From a checkpoint of a small transformer trained on Wikipedia: a variant of Adam for these matrices.
Each number is 128 + 24 x the weight over the matrix's rms, rounded and kept within 0 to 255. Layers, rows and columns count from 0.

# layer 6 MLP down (transposed), 1536x384, rms 0.0474, rows 313-321, columns 192-383
[[135 113 144 186 188 196 141 135 147 108 145  94 109 158 108 157  92 139 125 131 140  90 136 133 123 130 100 152 171 115 119 141 138 121 101 144 107 162 119 142 115  69 156 135 151 118 158 131  98 181 128 154 196 195 139 137 155 184  93 110 134 134 144 107 126 126  91 120 126  71 125 174  92 165 130 160 150 101 147 137 185 132 113 112 125 106  91 113 131 137 125  63 174 139 151 142 152 148 129 148 100 156 105  98 145 115 161 159 147 126 136  99 127 151 111 138 137 127 158 136 157 140  91 145  74 149 109 124 168 167 126 170 161 121 108 145  86 139 120 109 143 123 108 135 137 118  87 118 115 148 162 133 110 187 123 156 163 116 146 106 127 118 103 136 149 133 182 107  94 142 140 147 139 105 153 134 108 100 120 149 126  67 226 105 116 121 101 128 106 138 116 119]
 [117 124 117 140  97 116 162 135 112 136 133 127 141 150 105 126 158 143 139 108 176 129 145 137 146 134 135 129 138 104 126 111 120 132  81 157 131 143 130 150 118 109 114 108 125 131 168 119 104 154 135 130 113 120 136 101 137 115 119 130 175 105 110 153 143 107 115 186 109 122 120 135 125  78 112 141 116 160 161 134 124 114 146 105 154 134 137 134 124 159 172 170  97 141 155 157 126 116 100 127 107 120 125 128 115 141 117  93 143 130 114 116 152 107 139 110 141 114  70 151 126 144 145 167 144 108 132 124 113 159 132 101  88 115 132 149 120 100 154 158 179  91 147 137 136 129 155 128 132 132 157 107 135 155 117 157 136 131 125 160 156  96 127  98 146 107 125 100 170 118 144  99 149 151 153 106 109 161 125  96  68 193 133 170  61 116 126 100 110 145 160 138]
 [120 124 161 128 176 101 162 132  99 136 170 116 128 168  96 114 146 127 133 129 115 124 128 141  81 112 138 180 117 160 153 116 126 166 125 100 171 103  76 138 109 150 146 130 115  61 160  99 119 143 152 104 163 109 127 180 151 196 126 138 130 112 143 112 108 130 154 126 172 131 109 126 126 114 112 129 134 137 152 118 121 114 132 124 121 143 136 146 136 115 111 132 121 150 143 141 134 108 117 101 139 133 134 110 126 138 134 168 130 115 133 177 149  96 118 139 136 108 147  80 101 119 163 122 121 122 104 155 141 151 132 108 114 129 116  95 130 100 103 116 147 109 137 121 150 141 170 135 152 151 143 168 117  83 114 125  73 165 104 114 150 149 116 135 149 131  86 127 100 125 129 118 138 133 109 139 155 100 146  90 159 103  99 147 105 141 138 118 157 119 116 100]
 [130  99 121 141 146 129 220 122  98 151 124 135 155 125 134 132 154 142 109 112 151 100 149 115  88 106 144 111 134 119 121  97 111 113 105 118 129 138 143 116 106  89 199 149 145 127 143 145 138 113 114 124 142 116 121 127 123 110 124 154 127  98 137 124 141  78 169 176 104 139 134 122 108 126 119 121 174 151 138 117 154 170 156 148 147 112 134 126 169 126 111 117 120 147 151  92 101 135  98 108 107 139 158 113  85 106 131  87 113 155 124 107 142  88 149 145 110 137 137 172 132  69 143 159 122  96 171 140 169 161 127 116 136 136 133 126 120 134 148 126 113 107 130 135 144 114 179 161 140 119 140 117  89 140 143 149 106  97 128 149 143 119 132 131  85 125  88 143 132 110 149 129 126 111 105 122 143  90 136 116 142 173 105 104  92 158 146 155 116 113 114 139]
 [121 136 103 130 140 152 144  78 161 143 109 171 148 138 114 104  84 133  86 192 124 166  97 116 130 134 125 122 121 143 155 146 124  93 133 101 106 149 142 170 107 152 144 132 125  97 142 131 152 121 129 109 151  73 147 167 127  60 100 157 115 100 105 138 156 116 128 140  79 115 127 160 112 172 121 157 117 106 124 113 144  87 111 126 111 133 131 130 108 144  67 149 127 106 111 122 126 139  80 134 142 114 136 135 134 117 105 137 145  61 135 127 129 130 114 135 152  95 182 103 139 115 101  63 174 116  89 173 151 133 178 123 159  89 155 180 145 130 111 121 143 160 104 132  88 131 146 125 150 118 139  95 151 162  85 138 146 157 100 104 129  90 149 160 124 136 118 125 135 153 177 166 150 109 164 149 186 113 108 102 147 124 190 155 124 137  83 181 143 149 132 130]
 [123 110 170 126 111 129 138  93 134  91 113 131 144 109 114 141 149 125 138 120 127 163 140 161 102 136 123 135 162 101 101 123 131 101 133 129 135 130 139 120 182 136 145 111  93 140 118 122 114 126 126 126 114 106 146 119 156  98 141 155 139 141 108  89 108 140  77 138 127 150  88 138 144 104  87 122 146 111  78 100 147 142 162 143 111 114 130 144 158 150 191 132 105 138  91 105 113 157 150 143 150 112 130 105 142 115  98 126 137 128 127 132  98 122 154 147  87 150 120 114 135 134  95 152  95 106  85 145 117 156 156 157 108 114 105 190 119 122  72 149 145 141 141 125 110 131 123 142 106 105 124 100 128 134 111 107 125 148 113  88 114  88 144 109 117 154 154 133 129 130  39 143 114 119  97 114  80 135 134 140 107 147 133 135  78 160 122 106 153 117 120 171]
 [124 107 131 135 124 114 155 133 114 163 116 113 123 143  94 143 138 134 137 114 156 140 114 109 126 125 171 142 114 120 147 143 147  80 146 121 157 147  82  84 114 118 121 149 102 148 116 155 142 182 140 107 117 131 151 119 118 144 159 130 145 133  97 120  93 166 152 127 107 113 109 124 168 150 138 120 121 119 156 103 120 159 146 134 152 113 101 106  84  92 169 134 167 110 153 121 130 123 101 131 143 165 160 120 123 146 145 148 138 123 107 105 123 114 113 194 147 130  61 144 143 138 142 113 121 120 143 148 106 107 132 130 103 126 116 140 112 132 152 159  82  99 158 151  77 123 130 174 140 129 148 111 128 126 129 120 137 141 139 172 137  98 153 131 140 138 125 105 129 160 125 192 108 130 153 118 113  58 127 111 120 116 141 150 114 134 128 147 100  84 119 155]
 [138 147 137 119 113 169 143 134 120 129 137 141  96  71 103 151 153 121 112  96 139 137 117 137 157 113 123 126 129 202 168 110 182 126 118 144 120 113 149 154 155  78  94 133 165 108 119 122 104 123  93 135 138 144 167 123 139 150 107 170 156 165 155 109 103 104 133 143 118 153 139 134 141 137 126 134 156 113 139 134 125 153 129  96 111  84 135 118 104 109  84 142 107 123 135 129 121 145 105 163 106 124 119 168 148 141 101 131 135 145 122 149 113 117 126 154 158 130 124 117 126 183 127 133 130 114 158 130  98 137  94 133 100 130 134 125 108 104 102 129 138 129 129 115 119 101 106 125 109 123 119 144 153 157 117 101 108  86 153 130 115 136 152 125 119 102 142 129 144 125 128 166 123 168 153  97 139 148 152 127  92 119 109 126 121 120 172 117 128 109  87  97]
 [114 182 176 112 124 130 103 109 137 108 158 110 138  74 135 117 126 134 133 150  86 184 129 122 187  93 115 151 123 114  99 147 136 121 146 158 100 159  96 150 112 140 146 129 107 111 140 147 145 139 132 162 101 106 118 149 106 101 112 117 174 118 158 153 110  93 126 130 122 120 124 143 131 154 104 126 148 114 175 117 113 132 123 104 167 110 120 108 125 183 111 148 126 127 134 157 112 140 104 145 175 164  54 105 122  61 155 170 160 131  82 136 160 141 175 130 121 129  86 110 184 112 153 101 101 127  75  96  96 101 144 165 148 131 132 143 172 121  94 157  97 126 118 150 110  90  91 130 123 149 127  94  98 144 142 141 102 109 114 151 112 142 149 164 133 108 197 129 164  79 134 137 102 108 136 124 154 101 150 112 100 154 135 138 160 107 122 149 105 151 113 130]]
# layer 6 MLP up, 1536x384, rms 0.0539, rows 314-321, columns 192-383
[[148 124 120 109 178 121 100  93 152 125 121 165 165  96 106  99 101 120 156 116  91 119 109 126  92 119 142 166 118 172 167 132 118 119 179 125 104 159 165 135 147 128 123 101 156 144 152 147 134 126 115 144 156 128 116 169 137 108 108 130  98 147 155 133 104 143 107 117 132 117 113 144  89 127 117 140 137 120 160 116 139 167 111 142  94 121  70 132 124 109 130 123 149 140 117 138 147 129 148 129 153 169 164 143 138 139 130 121 142 130 126  96 144 136  95 138  98 135 145  97 134 123 140 106 151 133 131 117 160 140 160 158 120 137  80  95 152 176  72 123 116 126  93 140 116 126  99 142 162 145 141 136 138 124 130 123 122 115 113 116 103 115 111 167 164 158 152  93 126 126 127 143 153 129 127 139 131 112 107 121 146 136 131 107 118 117 120  98 147 142 105 139]
 [139 108 124  77 150 106 100 129 113 148 147 151 165 125  92 125 115 132 122 145 124 156 123 125 122 108 102 135 126  92 118 110 126 152 111 127 141  86 117 126 115 171 133 114 137 143 131 122 145 115 137 119 111 110 129 126 137  89 126 158 143 141 166 126 100 134  93 147 111 139 144  89 131 156 137 105 162 167 135 121 101  82 124  71  93 147 107 130 103 186 135 133 118 100 144 164  93 131 126 108 134 160 183 126  70 131 114 118 145 118 126 117 111 140 140 118 169  93 138 102 146 171 134  83 113 160 103  78 143 166 115 147 119 117 105  95 123 159 138 128 103 114 128 156 143 120 125 142 127 121 152 159 151 113 142 151 160 110 110  98 114 121 144 139 142 140 152 106 104 156 169 104 115 138  98 118 173 127 150 126 142 102 112  93 120 142 120 152 186 130 102 152]
 [111 138 114  94 107 151 111 121 165 130  85 139 143 136  97 134 162 103 143 168  71 120 151 128  90 157 123 145 128 114 161 102 167 144 150 133  89 107 178 122 119 130 104 128 156 162 132 107 108  78 121 172 191  86 140 138 151 154 106 122 113 136 117 138 136 131 123 111 118 160 125  99 110 117 150 118 101 134  99 147 139 140 117 133 120 110 154 187 137 137 132 157  70 124 128 164 135 160 123  90 119 137 147 140 132 122 132 132  91 147 155 187 152 104 116  84 130 140 148 126 107 114  97 144 152 118 125 111 146 120 130 151 127 129 134 118 123 107 138  89 145 119 125 131 104 132 112 130 134  88 125 146 134 122 184 155 117 105 102 118 151 112 141 106 116 135 151 111 112 132 135 143  80 148 140 172 117 123 126 116 147  94  74 117  61 141 164 145 143 102 165 129]
 [ 77  92  80 157 135 127 141 146 132 112 130 110 173 120  89 139  62 146 146 166 132 175 161 125  96 136 140 138 126 160  79 115 101 100 115 106 119 100 155 137  97 183 123  76 166 134 126  81 111 124 137 115 142 136  93 115 123 105 163 136 162 148 100  98 114 153 123 110 123 174  72 142 130 137  98 138 100  98  70 149 144 152 109 131  72  97 146  64 113 144 127 129  80 143 137 143 143 164 148 117 126 139 155 126 129 133 109 159 101  93 113  86 132 156 130 119 140  69 138 147 140 121 140 127 135 134 123 112 153 130 125 155 148 118 104 105 128 131  97 162 121 146 123 153  85 179 146 122 132  97 141  92  91 127 128 110 125 172 123  98 152 176 145 107 132 119 147  86 193 130 115 176 129 104 114 169 113 131 120 110 149 135 137  96 112 129  94 156 164 129 133 111]
 [132  99 108 110 145 184  76 134 142 140 142 147 115  91 149 123 144 104 105 160 137 127  77  99 112  79 149 132 106 100 107 125 134 149 138 124 122 164 171 102 104 126 120 112 125 119 119 136 117 105 120 159 107 136 118 150 121 120 138 141 125 139 156 144 109 121 142 111 125 146 144 138 106 119 126 117 142 121 188  93 132 109 132  75 118 134  89 130 133 147  62 123 136 161 146 152 144 130  90 144 105 172 142 159 130 169 131 130 105 123 111 146 147 146  70 153  87 102 142 120 154  94 160 107 118 142 142 135 112 115 123 133 160 107 110 117 148 152 143 125 123 102  96  98 135 136 127 174 146 160 137 123 100 135 112 147 154 122  87 184 132 110 145 124  94 153 134 138 108 142 171 117  79 115 183 134 103 104 117 129 139  96 117  76 100 134 172 107 151 120 146 113]
 [139 126 131 109 169 122 135  99 150 168 151 178 114 143 146 134 137 107  80 159 142 124  93  62 107 118 121 121 116 117 108  91 142 168 138 129 125 108 155  92 123 124 110 138 114 147 118 125 148 128 102 118 125 158 134 146 128 121 133 116  92 193 132 125 107 171 122 134 108 109 121 110 115 116 120 161 117 161  87 119 128 130 100 148  98 121  89 101 123 114 113 147 122 136 137 149 109 157 102 144 136 141  97 135 141 123 129 113  69  96 127 144 126  84 103  98 120 141 147 113 149 123 116 158 108 141 119 125 117  96 138 132 123 104 108 130 121  93 114 113 143 166 137 115 162 166 108  96 136 143  76 117 133 127 158  88 128 116 133 107 106  99 110 169 137 181 117 150 125 106 150 138  78 124 106 106 148 127 122 140 146 108  95  72  97 119 149 110 149 171 123 123]
 [124 154 107 152 122 110 138 149 129 214 104 151 151 137 127 134 139 172 131 109 158 126 141 131 145 154 117 113 104  86  91 137 132 135 144 103 120 100 125 149 107 171 138 148 130 188 101  95 110 130 133 104 104 152 124 105 136 127 147 109 144 118 150 140 154 149  93 102 101 139 113 159 127 135 135 155 102 136 112 144 111 149  98 115 131 142 125 100 136 144 146 130 143 148 125 130 143 124 161 104 151 110 137 117 165  79 140 105 168 117  82 111 138 176 156 188 142 116 139  93 157 135 111 129 151 110 112 123 117 122 129 144 135 107 154 132 158  92  98 121 154 137 125  88 135 117 139 154 130 114 114 152 105 103 115 138  94 159 160 142 101 145 135 134 104 116 118 138 142 161 142 169 133 136 106 125 141 116 105 107 142 135 147 136 162 148  88 139 107 151 122 162]
 [124 134 144 167 125 158 112 200 106 140 133 140 103 119 111 175 106 144 140 142  83 162 115 179  93 117 137 146 132 143 137 139  99 172 159  90 123 133 120 100  97 159  97  87 142 114 145 143  95 105 131  83 120 108  96 172 132 107 106 162 135 149 171 101 116 147 115 128 152 154 156  98 150 102 130 139 149  54 122 147  86 169 125 128 150  88 140 122 162 121 126 113 167  88 104 116  99 143 131 153  89 145 155 119 169 119 138 155 147 126 108 143 156 142 142 116 166 101 151 102 119 100  96 119 133 135 108 136 101 102 133 106 137 100  73 108 135 122 143  92 107 165 132 134 140 157 119 137 159 135 141 139 106 125 137 129 157  96  96 112 129 125 154 166 123 117 135 115 115 111 123 137 126 132 119 185 154 127 119 105 134 145 115 126 113 183  81 146 150 163 132 152]]